Weights of a small transformer language model: MLP 384 SwiGLU, vocabulary 4096.
Each number is 128 + 32 x the weight over its row's rms, rounded and kept within 0 to 255. Layers, rows and columns count from 0. Numbers have three digits each. The size before them is the row's rms in percent of the matrix's.

# layer 9 MLP up, 384x192, rms 0.127, rows 291-383, columns 96-143
093:160096117126063154132131167155159114154067136133116095126128158109126132155113122107114080161122135149158070107127108107154112077138076124112104
101:138088106160109156158199125081192121124119121081139153085116106113106059131088119179127179157144103066132125124151136107119141081117138135138105
097:110167139101096113155119113134090096096119144172097128103135156171107151153119137149130141097146133068158118091136140176135101044101180177124148
106:138111164150045070177186192112123101043141141148144141119086117180129152103096137132106160123105152077150089112121137101088157134132148126120117
095:087117124157122129078146075090131084080142157089097171135107101191092137155137132157128130147147079125135128133081129143146095135095165122130091
105:173184098133145165149113118116185147143213155110138157068110123156137117121151202117154106164081151067201075120075104087114140093075161108096112
097:146161106226128093139093133151132171167154085102147093119122124128158068121127155088112157142193067128122120167084121092074158142125148106134182
109:111152082105138159117117142072203114106122079159074134110117140171155177104128157132148151066174089144128155165145131100116125088098140086099113
095:132068141136098121123202124104132086173135111160110080128136084130131171069171107133091122106108059200110120149118167138195095089186149136078153
096:127097064104120098167074103098118109103117152142131105135106135129060110152117150154169091137072107129079191126148118096120126131131047161145145
101:117190099121176064127116164155129140081128122150129128109144137124132124193161168108083229131140112137176012129147151096175093107093137139148143
086:097095117141107124147101113104095133120121092156163076128140077156143087118108074098071172168143128134165136111119208097139154077173088103079166
095:101152086113111158172135161132067077143095147195168143148136140125120116129171143126172095112130116147059073125126122161148177103120119130101071
090:121116157148073158152098043123075148083089097092126072191118162142171176116126136096148149133127071158093174195082142142071166123155145121172126
105:132098090118165175183073104094135110148118147137167048150115127082155086121108061171152142148131112116185132148124115103170086099115158113130166
095:179117115147115136165155130104143181067118160132068119194110163145097166140102123109141143151087118139081159142089138143100154088175065141161112
102:138090144121169147191107132134131181151135083146169160147112136150116142146094135120176084107137098181150102066132115101129149130115143176135118
109:102114196130044080147060100178158134070155148070123136171104114168128121096182108123173088116134118122103140122151120136121198127120076135109170
088:147098167055125099099141140163107140203150138077201101107094048128172050151125098114111109180080133146169070100097160124150140160094097125088150
097:088131081157156078135133131110128096084161159083076123089139144139084160103142156142188128066178130174129069145150130135122113172174127145152138
098:094133109110162147096150142130131126173113110116098101119093152120163058135212194183122147060109150169132154139123184127154182156129119123172111
105:123156134134106099122143171121088097137154125127142151116117155225063140167112193135119149145120076114128096113176131147137115099063198140171119
105:139138115162127092133148126099155055102128136123100124100107110173047163119137186085109139131140153124093148159169123135158062132119057123159173
099:104092157110085072126107173140110202064145061087117132156146087166082152073129182058177075119104167165122170106143116170120158121150117107049141
102:097089132149110125129115158128160104130117174151167143170167130177221127164161160187080119123167133099152099163182122165126127148100093132145115
101:114138072160135133123045113113095117074164125145122170098113131112124118112109119123136143141123162134113133145136115132181130102177120134136181
100:133154095121178128084126125136161146078143072155167138177092137114148163084066128124088125119146145093163220175153158122123105126106197124168140
093:153131137150137140174143103136106118178113185106098125085113114161148083106133088109160139223146130158098147108179160097127137072056145111083142
101:132124141120204149123144132118112106158133213138124145114117181154131165163165179118151117103099123169139111104108122142118187156129145094117063
104:140104158142163100146151128116103094087128118090124167087089151171107173107122151095138122124116153126135130120138143130155157142119107139045089
097:128107105156141115160134141117157108073123126094150132130136134142140113092133138175071219153177103161124121081157082100114128147107193119100110
107:106125083106085119133151148095095124067117130118146131059062110132105159122183148074106105126122164142140101088152149133116112120141115147177153
097:103133161116064078101154053083084075115140099197112135071107140116128147140106112099107170124150070150099118142104136161130133151135175103132117
096:118115168125097109164192088167116115118155193164075140140117165141055164149171124125064107127172107171123073153104134112135145093127134129163077
104:101160168174143143096062132082165089117139161192124081114122127111146088097119132149137118086198161089168124130125128174141106115117165107110101
090:086129142120111175136113155112083109167106118162120136092093150154176137163207109137086121148114108112146149115128146092129174119118117102084141
110:156110080136127168159115105102154137195155072181129151108051131178063109171140128095104138142076098110100106132049135133144091100094091114068132
104:112053120140111125165172147096085131128119150145165117099155171152121110093127122122122102139155154167177159114114142105167193143084148112106121
098:146143109159128120150186056102164116124140089177131160146123112076175141097050137155179149138180141135106078140197151138100053115073126171133144
100:127070157164112132150136104129114181150123077106056075097197133116104112174114138138115108121128122176110131131093135100141113105135148104155118
111:128158120107128135099182209068115129166142130102215133111165164136129123087079112066122135111147124168151124112157114113210035117132093143126105
105:112106154146080140081123146130060067210099152086103127110134182133122097100114099128146122139181188160164105087160139156152133114127094133137090
091:137130132073138176116092142115131108153130174153128145159064089191140118188139114167110143068132090092139105092119133185115130127146064101134139
102:127202121128143138095136127087193074135139066081112151108145176126142190167170176174111119078133112162160168078106076090079140099140110110092051
095:098085150121137167127165102100174069214091164143157169118175182119123066129161060123166189117206147180077145121082122118098157127129170165095082
100:140161139130131099151061127155162144067128168159136097102110184128117078123160111121107171064140103155102018142140126134113102113168061157155107
110:173138125144179160117120059129178100124189127163110125061152147103120118128109132168141191132134148078117141116126133160143073155140090119126159
103:130178097124138125124101097128143116128087164166061123148155116156195107142139148143112113117075090114085161115112125150185126118120095114120094
087:173098094112156123129087217175143123162168117101175183113116118082146129111150100184177157194180119144149122165123145110162168110127141163152109
099:141091116131153136116172102128129144108167208165093104138123089167144114074117083118101076116100123106184132088083141165140131094120111129171143
102:107121133170089163113142108156142131107108094172152139075094099103075158111176151047114062155153131150162083066139111116141124105130134163202138
095:132177054094194145096119112159139143142137165151133152102132167144058078160148132144097100106080189076150099122094123113141077135132143208106115
100:084119129160107133118145149112156151120115170116135157153178140143072147103117160134096140083168129182167071118131123118151095082085171152134147
097:098123159152118070117135119157088165095158101120093107112168110185163110119178152159072080105105194083208094146156114140153123139097113167170138
105:221109133146152135143151092172105118098133143161128106139107128116111139138153133077061113134152092144168168089125100125118146109162086168117130
097:063148145154112163117113113086139122073157123103080158076120085183120052119112105128093160091107149059112098068159131085108103092075127141146133
101:113118162143106160103077181138113117094168104197164170157091131090111161113103213099147174149183131163167106160079148155102134152132064156115146
105:155139149159163153146136152129061121124126108082201130167171140148163091143069114107125142154155087139121077128148138118099093184202132123150134
098:130088103166130099074155149163157089111109131168115119141119119182183139200112084117120145119150112162079227122094146116093095112157119121131156
101:165173085152106167114090107163120084102123106160127114119151097120165117137134160123126155148110112107171135121101127050174098102163164116139126
096:153130137077162086137146120162096102184139101112128142126095162087092161188110138159151173156144172124108202099138137157143119154057123100126118
094:069156137152138140161126158107129077099175124167170189117111144083092146166117112130130068066118102139135128155153131141170154167110061114183143
104:154136143094194140169246118151141113163155152143129137118121104164166139094157111131145176121141126084134189167143122133129147140133131092069127
107:145103102135081159168172119123157144166136070155141136128151143114155140098081100091137175120179116148155101160136130130158142098181083169130157
105:124169143127114114140148151120118151173143149142092094077090084139063155133179114137059117128118151153129111158121135134152094121148142152170147
101:044161088140152101106125120108116123136147099064117120101137162111131154093157123104123129085139132113125164095170118157132104113120133136082052
104:129198122101175176123112181112113101131081139177140154128120206084140136151164141137188144134108096102043142116117124154184109155070131134077144
102:119124127109125164118121143112149146136159080152126195130108094181081137082157127141146167107120146069117116168102138135203099098112130085163147
090:097081106083088152133167130139107097175146143131120146144089181103103139094115111108121175136087146104063132086083135060098136108123091142086116
084:160164156171136065150132174187159135134075189066126135091117083154097135134103138082111114119098135144146124107105070123076143086102078098137103
098:112142135147117143124169079059104166079166157096126133113168145130173201177184115105125068060104146100159124108161126163139142072125131090111101
104:124093166105150154151120173155122062146164137133119096086106161171118111158079093142175138126095107177148120130120131205167126130147122132104110
089:105134126084107119062207124141174088172124148129199125196144125162120109121107092085135147103114127135161096140121101127163139131135160075078176
102:122121134107128078107195104149122100095102174109175199113107177124147114110156135046148092147167082096117129098124131141078182159183152112157137
096:124110176128087183091141108152083102163143092124118194087125132120120114206119186176090120130092142132114114113146184111126155079091095127169174
098:156149187168117157199098151193129090156136159150099169187139163107187111176133162161152151151118156129116115145126125110099179132139125187132087
096:100129192122198157126124094103126120185131047139131155145119152113157135154177165171221108123157135135135151121107116126143196159167126109122152
105:153124171100158108092203124177132110098157123159178091137156179140103128134060050091183131101176152155181175113110125187092118113130159103098116
091:123161165107098165137128119138131175122094107156103082113117087137158140102127187124127117146084152123188064124138148108094111123124184029112148
092:069179128135097124099086104096071090096135135135148155164143155166109131138141161185165148139143205115154109168161138062164144128087142146164084
099:103153098123126142126097094156108079165151128130101134155151169105104128200106141112105115187141082103165119122111106070116114126106154134136145
111:138171167123159131100114114138097050116130128096091152104125140129118166143147112086127167149150078175144153125143129074136093124081160135136077
094:074106127115087103151135092139151116113139130082118086130165129159115102128100110158210129170172139145154153184086127123137112128098129090101147
099:075123135091142154114104102048063144153152153173161123086144120228096122124139133128122107107104127139215097096105115174149104138104153108074136
098:110126120169156080080130112161115142108136100114141087094075138076116113126130196050156131143146143100158123169166116130139121133146195136125105
103:146154102091200122097126106154182077149169116116085086128113153093140089130196147089142106087138091114131063174099146107166091133126101115125194
103:148116138183106168171089100150114134103141094142090119158086165134140138118180151174160139097088101181052132119110142097083172112171118138126132
102:160108131171097152132180172186092139136144134073142151184081091161104145135126144129084119128093188080097140129119121137118136161104137189096075
107:090094138090122062146105138140112059162193102105233141174104091159133161081096188151091108130155160115098119128117124138146137134085097177127102
094:149127123074204118158166160150111149122073124140106114128130118112152075162134127088124145184106160064137111071106137126083073124145133108104136
098:130091042155110096128162125147120153060107111114079095145143146125110089121157160174041113134077113139111162114083133133130137116176147111218158
100:142142152126063122088184134113064086122130132178153141155164056165070142125179171170168055125144140144080114126164122097125140198104138130057108
103:128133109086128144098155125060167142171131148105140138125094157133137105081172101181100105103175105170136131179138130089158110083085173150157154
# layer 9 MLP down (transposed), 384x192, rms 0.116, rows 291-383, columns 96-143
095:121152135134137103103101063079139092118145127101126110094140178160178157143112149149197127079097116153114070134131053134130195088124088139146163
101:148080161094111137163129162160126135243186123109149133188163183133102153084113110115108115094118119156071080081091000172148111132127107184081142
097:119106174130132148151113064135111184117107130076163131172112109122121105178082123122133141127128112111130174160102133150093164078077083186113143
102:107132113099110148141099141122142155148129129120129162181142136113133112148165136099146085109169154156151155091094165109131068112101131143129138
096:122106112099196113152186132130115159100159138117106205133123130109153141112084085095052133150105128061123074084129065141109122090103149122134130
106:158106123102138160159145121077158134120122153163091165102097119160133112133098138096140129150117096173161121147126255162138112159145208112119136
097:102131136088149190088104128103181140144142111182141184166116166183141113197152153115121135102108181219137131114151068108094171092093100156144127
105:101143106102127196128161126109162186125115093182130172178113150108171148144138114179135167112159104126113143173115222195154143111152100140182146
096:162042150163098148149181152115166100154151111158140136141167073144096164089149117119121105117116109133130077203135255155145155151176141168111150
096:155173047125086142154108149123140164117161115101095116152149142136047124127160155114104095053119141107123172109175017110194139159137155194160109
103:108142156108105141110083179109125182049082103103102154125101163149101066155131114134120191171105180132130073183111008104164091127117142139148157
098:088124119114098099145106105152139105127118092155093123140102143131103138123149079109152168123126061189129120145168000115186151129127128119126191
097:173166098094136114108136120166088117176123140137221181130130084112136126151104089158143063118151158177098114189123231079105119160130132055121087
093:131110107131109187086147136065152092168188105199127144155129154153119078093093151133156152115112123094142153139112255089165115130156090126136124
101:149063149158095107094094157153142121086147153167106089111146110148137117063160117075159152140113108123103164116158000121156133154159149124118117
099:100142173120151109160110151110064087121086147100116121163132116158160155126150150187104135143183114165032150101133100177160083090121127124110098
103:141148108163115109107140128148138177129123104164142193127185107118123108132134136111169117097156129144116114103074143130091160177165116111120124
107:128095129078128120089142096178092077162109141070129128122089128167139112168167169157167125032096116175136140149090162101152138159139105118152104
098:121100118106158178108122121149146100107162131115122140128176108109137138104125149178123144108110119127148124124128255123166147152134121135111100
095:133082108100102133088091128121149162080177128091116165196164134138118165185154124126116081129129172200063159118123098109086182150134115124107112
099:126116126083199151124163194101148091089164171130065112147154133117122129203166129121110155102142121132160117121143000194150141149147079137158124
103:155121116126128116144122122107128100113133095153162061186085168052133175126120131146113037106167133120107151108113157109120109151115092134085102
106:137111135139157210114091130150104115161076108154110114130125136106098139134159230122142096066074081122060098073195119134161149194149139098114176
100:140162140150151113105135128121119154133158127100123132111146090120133071151117097125097141118085100158157094089163039079189143191115130140093142
102:191089119169144102090145142175130107055091106099136101160091155137112114128137124177158094178141119154119105097055184160107128157159164126171130
101:125216107155107118165132104118147104101147154146094141127121142140093118180105118135164109138149133087105077162168014182165101126175111116164177
103:117164111104150090136144113097127160105104103134121163170075115107152133166138161144137156123147136125154115121141000114107130111118162094178129
095:183105122190140163141152145129097131155132152099125160117141148170138129126192159147156122164101179131071157134135000156124159132099092118194152
101:136083158101133110089184125091101105116115165195085134067089149154104168146154126109164129100125149124134098195132104125189094141120132113092126
102:153148141078114097186109101176115149121111177108173141123105112100097134103147137114101102131099152109142148140114174095183123136133138095075147
099:125138160126142159078111120204133148108135135126176144126136189176164136132092128107094171143155147199110096114078255081130133116116149097081138
103:094110117118160121127123122125142171114110126129099120157163117171148103127154094140151110023139150089161168144099024193141140166118143114174102
097:133105117133103126079110092096103123117068153159083134163120122063124120119105135105092133139140133138136104098134167108117130142109130119107134
097:099057134158124111106145106098128082170181125131111139135123189136118168105194164090104134161197073109085131133150036117140110128134102122136119
099:099145148082110187147162134169147138092157164201122152073090110152118155137210097127106134137133092126113144095110025114142116149111120154157102
095:112159121152130106115127092200108109151104151177158112145137143092103120086134116110153076142159115134149151120110255173131138128101152136178124
109:139081168125161140123116118168070195140096052157074162095155163161070160106125105102138130161067141154081101121105091152068068186151153130123125
104:167121072109102103091137143082121152116103164139150140139082139172081075128058180092083111086087100171115144160102000129148105199127117093165152
100:183145150164091111179132100096130115126076113125110151113119135079112100137117151110154139104133162111120132165120255144102095071146107113095108
100:131183169122139147117115127122159179154076160083160140078083109064052107146173180150127120105089111112101104110090202129046141139150145109118125
107:118144087177115143148075071168205140130168132172081094131129128056127080117152117112094103137070110102062149124139189129093128170153099130109112
104:086112130128139186091144136115135135116120069150075063160132155123122107119219136111115123172110142096098101134119122091132154154145177106125098
091:129173081136108099160139137102112113056074166095159109129128115159163162171108101136146108107105140180135120108129254148144126076134087065127090
105:107117117130098115166111158099105106133136145167091128138140115171075080138092097150151130124142138129200118119132255146139124132108150124158143
096:112186125142098148119140141151120164126153155150134146150168114174148088110083108112099117143091110112101122158133000121155124101119096154116152
101:161100072149139160060141121120119150139122123122060053126129114115083114105091172136093127152119155137183088161189072138133090138168100182129146
109:140145111085128175101118094127138122121161107162153089058153146138088134131184187143078131124071128190125111119160127175147064146170074120155145
105:109151120110089111113146181121079185130148031114182127095138153098100131155189116149123077101070120099167135101168169148167154119103158142094154
093:119099138131115172087134133154165198148140092156149124116171121148125114110141048122127196129116177146178100160167224138149158083104135132186169
096:099111136142153108139199115136122152093112143053143135094107132182140149147142166102138057098134115132168104113140209151180126110141082132145061
101:128115127139138163140136162142156158166145101116154150161121124188158150059155094139134106173175163094164113126122014149177171136107118158181186
096:159119096101088127123139135125162141120128134166115145098151133175146151147120101118152174137151108128169160119055166141054163132160089086101145
098:154099105109119137101109154194100167135094100146186114109092147151147104184116117167120108204066166149127121102106103064118096122144175092169137
098:108143076145083103137161125102135121155152153113174105085154082026137139169123093165117183110148126087078110097167135150097162144111157137146125
105:122155139054152174089088086149113132135132142131159166110141115110040134122159120169192127135088155132127122164135190099112156111141145116110131
098:071092102102097159099123099119075167127117131141124159147149146165144161117087167155130091042106229120108118116081062133153145085099098143158165
101:092116151118135106144158076163175098104151123126152146098138199133142092130201157124080159117150097092136136153156054133103137172109072143172177
104:111117140149124122115113097179110094089096161051133146143138142125108181097143084126140116118124093152084128084136037149112088156112110144178181
097:166128118078170095089114197112138114100145112162150184122117120145115107141128112162120137135150139153159124122174117094165101107052157126150134
098:072164162114122167103124064127103133181151076103084148123179120151107141134125134132153098042162101131135119075129165123136185185077113110164133
097:122142160092117162152107122105115076172103159144133101126113179116049100160138109124131142126136190163121116137108061124233121120127137152172097
096:124142110150136154129125181109107162084148121139087093080162125128166156146113131135050134171121146120135097174118045137125116109112088114101094
100:070113077096161151143112114109045157119199112148105105136170116135092094112095172155120111067090119115157147180089223127115093153182136140033131
106:165110251118120147150146065140128141142157086115143134130140132114135086139108119140155084181131041171086152103161100119105168164135153156078166
102:111119209147079140140074070146151112148103122104111082153134140157085141161077089169149161108139086123135178069107044163092147087133158136135094
100:181085134168143102159142123128142182101118092137105131104123121129139138135124137120139139136173162109076097140124000128132120140136123142116120
102:165128165138129101113100111200136135146100144129075191165137130118125175140083193171090074111109227090154097154157041176151162113124122131187152
100:115110200118148179114105108126098123089086123104175123167103135079136182112137125090103194175081128141156171113082042089106176120166079105103127
097:098160106100145116129141135114153139141129107097113162140114119153133110153127137108100109107126125110073079111135000128164159122124101138126047
093:132125099122137162120113107125118118148141123131128129121145121148126114119156140163109138117104117116139133124144000146134131171131115137109138
100:140106156140139170150188123121104135115135094132140043181139156101143168083180124128118119139099087121145133124143223145097158093143112095161128
104:062153124088155139121090120116115113112112077137128144073107149113140141159117156136111092121113184167091150155092180176240069140119143118148108
091:112092096184167183170147102094150099175130116203046126114119130157142133115179152152126097116097078084157142106141115124137169133145117171192122
101:124078143105072125109160130111143104148124143141191168094092178070118181100150082099166103075093116129089131132132145125115150172169156125103161
106:121135109124132113125083164146113124135112115132130102130142147109133121131131139126159142127115146108169152124105000136148122109119158169148123
099:119133169110089169165113125120150074185154121069155122127165125147156082139122107173157146102152152123083092123120000118088143125159168127139091
096:102110080108119082107110128105122135161139141127141079093129141108121096174187112168145155211101101133157111135154117139105097163114125138152187
103:149120095094127108118173118122075171097135113101082109066138153157071110146174131113123096089063142160200120115112185058107158079133198126126163
097:163112121120146073154130125128134075138125166124118175187121089105128139134209092113107188166138153134142142079129196125130120139105106132098173
092:090138173117160179203130112146122137166118166112149120143091118132186128150111086115087147158165115150113140080207000138121052164193091087115129
099:150133122201098100130131169106112136134145182197092196098102099161102124145142103151132132127180135137160121175111255173092117098129128126071109
109:132163095157089156090086144176137119197095070144153074125099034111136074098136114164142143117123129075148152139132046129137128099104140098113138
094:097147159127081138112138159153115131133150159152204136141142102137107178114129135124093118172107110139182149104118065108132093129125106088152125
100:184116074179118111160104096123099118145143121163068114164132142092149116133106070082131119116126120100176110143104255152131164131105076103099111
098:128187209130110127054138153072163094094125117102099138109155082169159132123071138155131134148146094154136085110100255097141115118138094109149138
102:141109103085146066118121135146187115129168124149105146148095133130115072166074110119150164161123116066124102111165057099157134184110094077120157
103:161165126102108085134141103135146168131164144117146120116098106156115110124075136108180153136107116135139122127119255138081100121154175132094109
101:139141167129148113166136087108107138125128195088084155148153143124110118110128139071172173131168178145164147121147255130105182097111166154129106
099:098072112097145139161121128168104088159118088154146127139179120128149161106091150126101107114162143130099201163060255126136100141103140121110145
094:108063164136128140139124141139168122125139061167093089090120108120095174130144079133096121120130114137110124117134226091124062105178088163092108
098:110145158130103139079162190108132114161059140126163141141092168133168119121111103115115134093143130147157125154186138152184110119141106134108062
100:225093117129165129130132122135179076171115099119095116090185131215100126152142086159094164094182101170182119151107084120167093157153117135177130
102:074094166082134087177119132123063149138116080103139211106117170117132113159127155127147157126159167124141112147183000132105058075106182060141171
# layer 9 MLP gate, 384x192, rms 0.132, rows 292-383, columns 96-143
099:216149142108166184142104099113126119165127153120177113085110107097151105129122102102095136110202118099170122141155136167130117143191126102067133
096:140122157107070159117085125073108153077108095131104075155215179098151101101180088198142093099133136112134135176123128097069123125145106081152159
097:109116083114125071163119083176086162152128105084118072195161109082098089105149159162089062080146151193107118133133122107129085123220160097137143
093:159132105114174154182082112099149144117165170080117085178103096117098102106126172090101127142127115150117153096146107082072136129148144061122148
108:111128156126126078144110128178112090138138195143136115111118157129110120161110108071157168120106146122119114163192153117174107187062134077124155
098:113142162130116083086132061090171110114155073133166102122091184156130160140151128117138128116098117130139129104080133129131180145154163181107095
108:140130153063132107125159130127106133151155146139160114150146103144091152123107110175117149152139079152149160094184136148103220132135144132197071
096:144118106087146161143140113193103070190139175133085163144068145119149142120173040119129114104123105145120136075159121148145156131087097146205133
094:139141085184104123133145160122064126175078179140066138121182168138158069124125136144255179100123110149134150139147146109161162095146111137150131
103:169116129167135118181119125133102132126108109163099107132167119156130162100089148121113139140146140082047102151078132156121095176146102104061113
094:174158114083232154171103147085162119113128157088094126197109123176164142118094093156129093094143184090163190123136156115147152146099131157201065
094:102151148078160169149131083145070117151137085093105162101121174148147114182124085168116091119114086155183169172098157118158075115165137112172011
091:104129159101121131124110150125152129175142082195076099143118146154118133149149168129088168140076082171088083121048109125074117119120181095133049
102:106172133110220100140072091109176107110190062121126111111115132064111122163183067198148110150113140161107122093152131066129093140127144137102120
099:122097140073122154117136202109101076144124088085103172105091082143118117052071146151152109066143125146184142079180131135139152129116130072110135
103:156115160123135111123144175043134079124174119129129164086108167135143153162167105118174110134105140176140137115171119116113100143110076109086139
109:135183138128166052112096180146085144146090183051119164124106077120178159147122145110162119116167150159167071103187141155143123123097084159140162
084:109112174088122151104154101145088136147102100165155162070076178096159120196177071139162135142163079132100082152106119131158093079110137126116138
097:116124095092120126108158116124080122146168165135086187134122169158118132177196170126128098091152126153130126171173130192125122148145156153110110
103:138154083109181086090134136057113125157119147085116142108114155134143142177188125117167105056145136182131091131194111180107139153144159125122115
103:122079131106194121123108061131172146138191127115057100161129160101135095111078155139112107090061103117072138095144139118151155125156048143102078
109:149166132091133163078127114137149105204089094164099153134173092148063134171096134160155077071160103046117086116153150130154136162143129073190140
095:154145127126142131114102097170154123164127124111072093097089126109140067098148078118104177143155108119102129148110106098141165092124113158160119
102:039153122102134099144105131147140152115076144115165146117116136197220144168120134134168119146120142163140123126169137150169117125130116089083106
100:127071140122092153063109194150145085152108147158158109126096122146147106111122073104175117134150075153065069113090134107109190098049132120159116
091:141088148155167157123167131141125131132201190095121129130123134121162071111160123122171146188134104109108065143103169121179128149164116146065169
097:149181135177145094115069143136176133094147106167118129151120118077117131108166121116147121168169123148127133160192120119088161122145152174134100
101:133136132196105107151106046144108164110135123078097128132103154151126153174111116117116102211100094165163128113122156144068160092108167119170154
099:137173106134147116126151151122188117164089123093113159097167134172171091155162088179058072140118137163137126096108133163172061150117098132092119
110:132213119155210087129065135082093096103125064150114114142112096127158166146183127094098091145155101091118158158120125115096158197130085112150102
110:168161099147095095093123163142123080093127123136119113090087043095098153108156140069037132155133094121139099126153124101133106129144139125188119
098:168079113171183141138016113158109180102155140158137086183114193140050155178094163149094084133109115139127150134107115161084141158139082148159135
105:098076135169122058177101127145150137079171176134103133099106163119107111134218132133122135124100080113122156147117146111089162155171122157160104
099:152115125108096077144151157082150103132093186107184160083133141103199120093140095146101158129168120148126114057114139121091120088155116135102104
085:120090065113061075104177157131134099081145122139166222107093142120144111115087158140123125118119089056145125174061135176169109107178144184148109
114:126149096122099067143143165063123067125097122053108170086131152166182140144133117109143102084133120147100099157128159175091122091170096123165088
104:138166082143177136176065087076178089084101129093151106079192132146063125091142117147159165117157147206081238120169126101098102100129079090131069
090:142126171115136051111172111185114125086125121155174156170124124105100178095136150115165127075145131151108186122138104136085136151088116228173072
097:122075114167117091150128135154087094067172086098125089103103143115178127081091129111175167165140131109140206154144136129117077122124145170137110
119:089154120104141109142130147126110168211141114048227157129111146122099137125075134128143110112144128124156106106155156146153101140103117132102105
103:113150095108146120126127118095160158140228168133144147139113088204098144099164112092062110077135124130123112160180114106135097145122147152158158
096:132128074084099127117086205105124114093106168154143171194140212086153144127153107159127141120111116174185135108111122120163154080127125136150072
109:136069162139157097148115132138085129136126178148092104171165118150104105138108084120141151147178127127185127135125151166160093221103120143112168
097:144138113149164043126137115135145093158152117111193101122118195066118151132161141143149102210143119175120173136161125100049169193151130087142100
100:156115084089119163117166141130103140130180112172137075164180147140103153137102148105115136168109128131144081091127140095067160125149087140088186
107:136175131078170091126127108122127114125127098079185137138125118122162126149081082106130148140162136101173108099176113124111106152159123090103148
101:138110134150131127122119111149128141096111109141093171050090141088140105151126096103157135105153107129102128089152137116185162120146138123144120
087:136137167085150152144110145144091118114129140115181190145043151166126153064185122158119132108127145139161161087146137103099163092082131129104166
099:128170124115159130089150070102122105088083190111138129153162133168108179157143153115142139153103068137102106166152125122132115083114123098107112
101:127144168067173098109113178106105168147120194120136107139153115142174119151203162099091156146174174149160132079149128123119079124099112166134166
095:141126135146086108147196101132125133158128142105125119119060100110152139138179102134159155155134152080186069164132141122143124182081099159126079
096:152112137178140078151126152118091065147136116115141077100118069116147152132153151144152084120071138119098135097140143165145141177143110075072135
094:100103111111144153157145138102107114114061134147071131116146094139195106125141141187159180157143102111082137136166150143180061114114122108145136
104:155154167092187112148142074141098083149107112223074125103167109100140157207122135107116089144088096157133181056130143162101145153133158079120109
098:133154095135102122198096087137150099096200115108098157121122094116143097154095106113098133157137127080166139057157128070104148117121146153163120
104:179154123107122134133106205068191090142160158132098101051075089136143121199167124128147119142124098116079121101063127088101138145150115075162144
105:112074070118103138088112153129147136164165188089202126093134142178079092204120127124157156145137134180113137099139118137174112139123155160063135
093:104139081051185137087127120114117110129127125080120202105076136150163135151107159120080114094104134113100094150154108136198094059087189186138162
103:133114141152086038122134140139156111121094109152146105200105125061157086120129131092035140170078215131133168167088144113099129148168099126110132
100:173119200113125114090185122093136084124096105057137105103101107158146154111170159117093126036074109103059123090149133187072179132132095105128131
090:192117204149163128175121153094093127137104114123125121118097099084143126095147129107092138183093183095161129100108118099108116117102117083087139
099:125137150107157101175091046089144125119087097145080106097129151114163177146114105120146065136160093123062096148124112103112116179108147093086136
108:153090133134137165125148102080148156111101143154112161158190140152144119145097155066091117067119082150160173155160119165153106139093065125166090
111:103096118127157098175122102116164143129156168039158114146160122151180188121151123143188081081174142131148110110122137081180100168136105120135054
102:134156130117106145088178073134131112112141125122149153112082175146089174163151151129161160086108105163088136129180171173130095065154119111096102
102:137139162204140122158164090141076069151078096119160129165139110095123123046077082112135124132085151167050133074104152200167122119115118106167124
104:138093056125098151109132164090106111156081120147122132110186117140097159158117145171140058144126140115120085100109120137158069073162086094117076
089:102151063147084105146148078140132113140159110107143101191137157053099177080099147124178137178079135080144114147125090097080115147126120091062154
085:108143098092100094173179116157063144125152066136112129135111212153155170087136173078186128130125164088107118113065109101153159090096103094124126
097:094092148127135122179104162157173123143112140054154114159107113156184115163142154114085119114154127148148138139146135173083161111168101143115093
109:088127167148124117114167140108131108165104161065133076108137132135151091138156082118118096085154107121135120145152121181193132121100089135146173
092:114140135177123100133107130156112117112102157114141032096110151130105111127105127128140133174102201154161051205092121116102126135106137104072160
099:114148149123173124175093143155117193121185123112075123150086121157153127176135097093095139111112168141200107068113124137153193118153129213107111
101:103205129163120120108102147078169084111142099121097131100144083113125173123140137129064103140140087100126117124172065124096175123105116118171135
103:175118144122151123211130102095123088132123141083124114096070100140118142078101082131062144114156151174153127144125135090123160110134112125171119
101:127128120121245117153121190134147150142128105148072171184103162137107150119132120127184153102080107158111196165117140138108220138075107107109119
103:126138110115148152176107117143154073150134117129127081150122164106123146141166124143124151163054092106077100118083116089158093181139118111111153
094:124097132206141129121174051049077084146099129110174137194129132136116146103081101166181107119140080087093119149121111125126140095088074172088175
096:180139078154120098140179131120163168181124070169075116110168142123069102131121087086144122156034158108153118100073141161122134107172115112128169
100:115126161110115192114163166134121151153138171106130148139171131203198146118158096090126109151153178117133112057151136115161100081116168117088100
105:148110120100131184080107091118185146097100111133096111117131071080220139138149041074122156152125150108086103162128129159102168176143068070118112
097:166162112184139120149131144133090118125131177147098179113151139057067170166171149095128146110089158124105135108164165182150216129105185131166081
102:109126116071120140071175076144178137146105143146122128102112121100115159163125112111121094123132141189149143156126122143109110111101183156102121
098:170137131088126095099064107131053126122129096164134084159107130134118102148136124081107091110102171154173169126141145110151130139171176135086136
102:199114141087149106101146156123093097135173162083174114151141130095156191181107138086119142091089143177102085097128143180110191179138153103111144
104:192082100152144085139198130057118170132113137101146087098113106110147172143141133094144121180124097077111123095116116129068135152135103129176098
102:183145123147145088108124071149100147142112146127149137130068098087097193111145133115106140136166143145126118085164154115064156112162117166095108
099:108114110144138083131151146131118121131158160149163126106150150151140165146173137151137152122156108102141148191160144140162143112047137143167109
103:096130111117160036178164093149185127099125126113132090115146111134166120171105137175223159136133112138116152102100117160091138124163106122108127
099:146169169185124071120122157131125096159111197160175112120120118150118136052078147136145132152152144132181114153108134141104083139150128180119154
105:116150106127188175086142145136125100164099137157160153129086129123139091085165084120131095122146115079125128131111128111070081116095127114138106
100:159054086123108106159158115148152096093136095139100165171156111138090121109077098191142105137104144166124215176177115154145114091142141128118142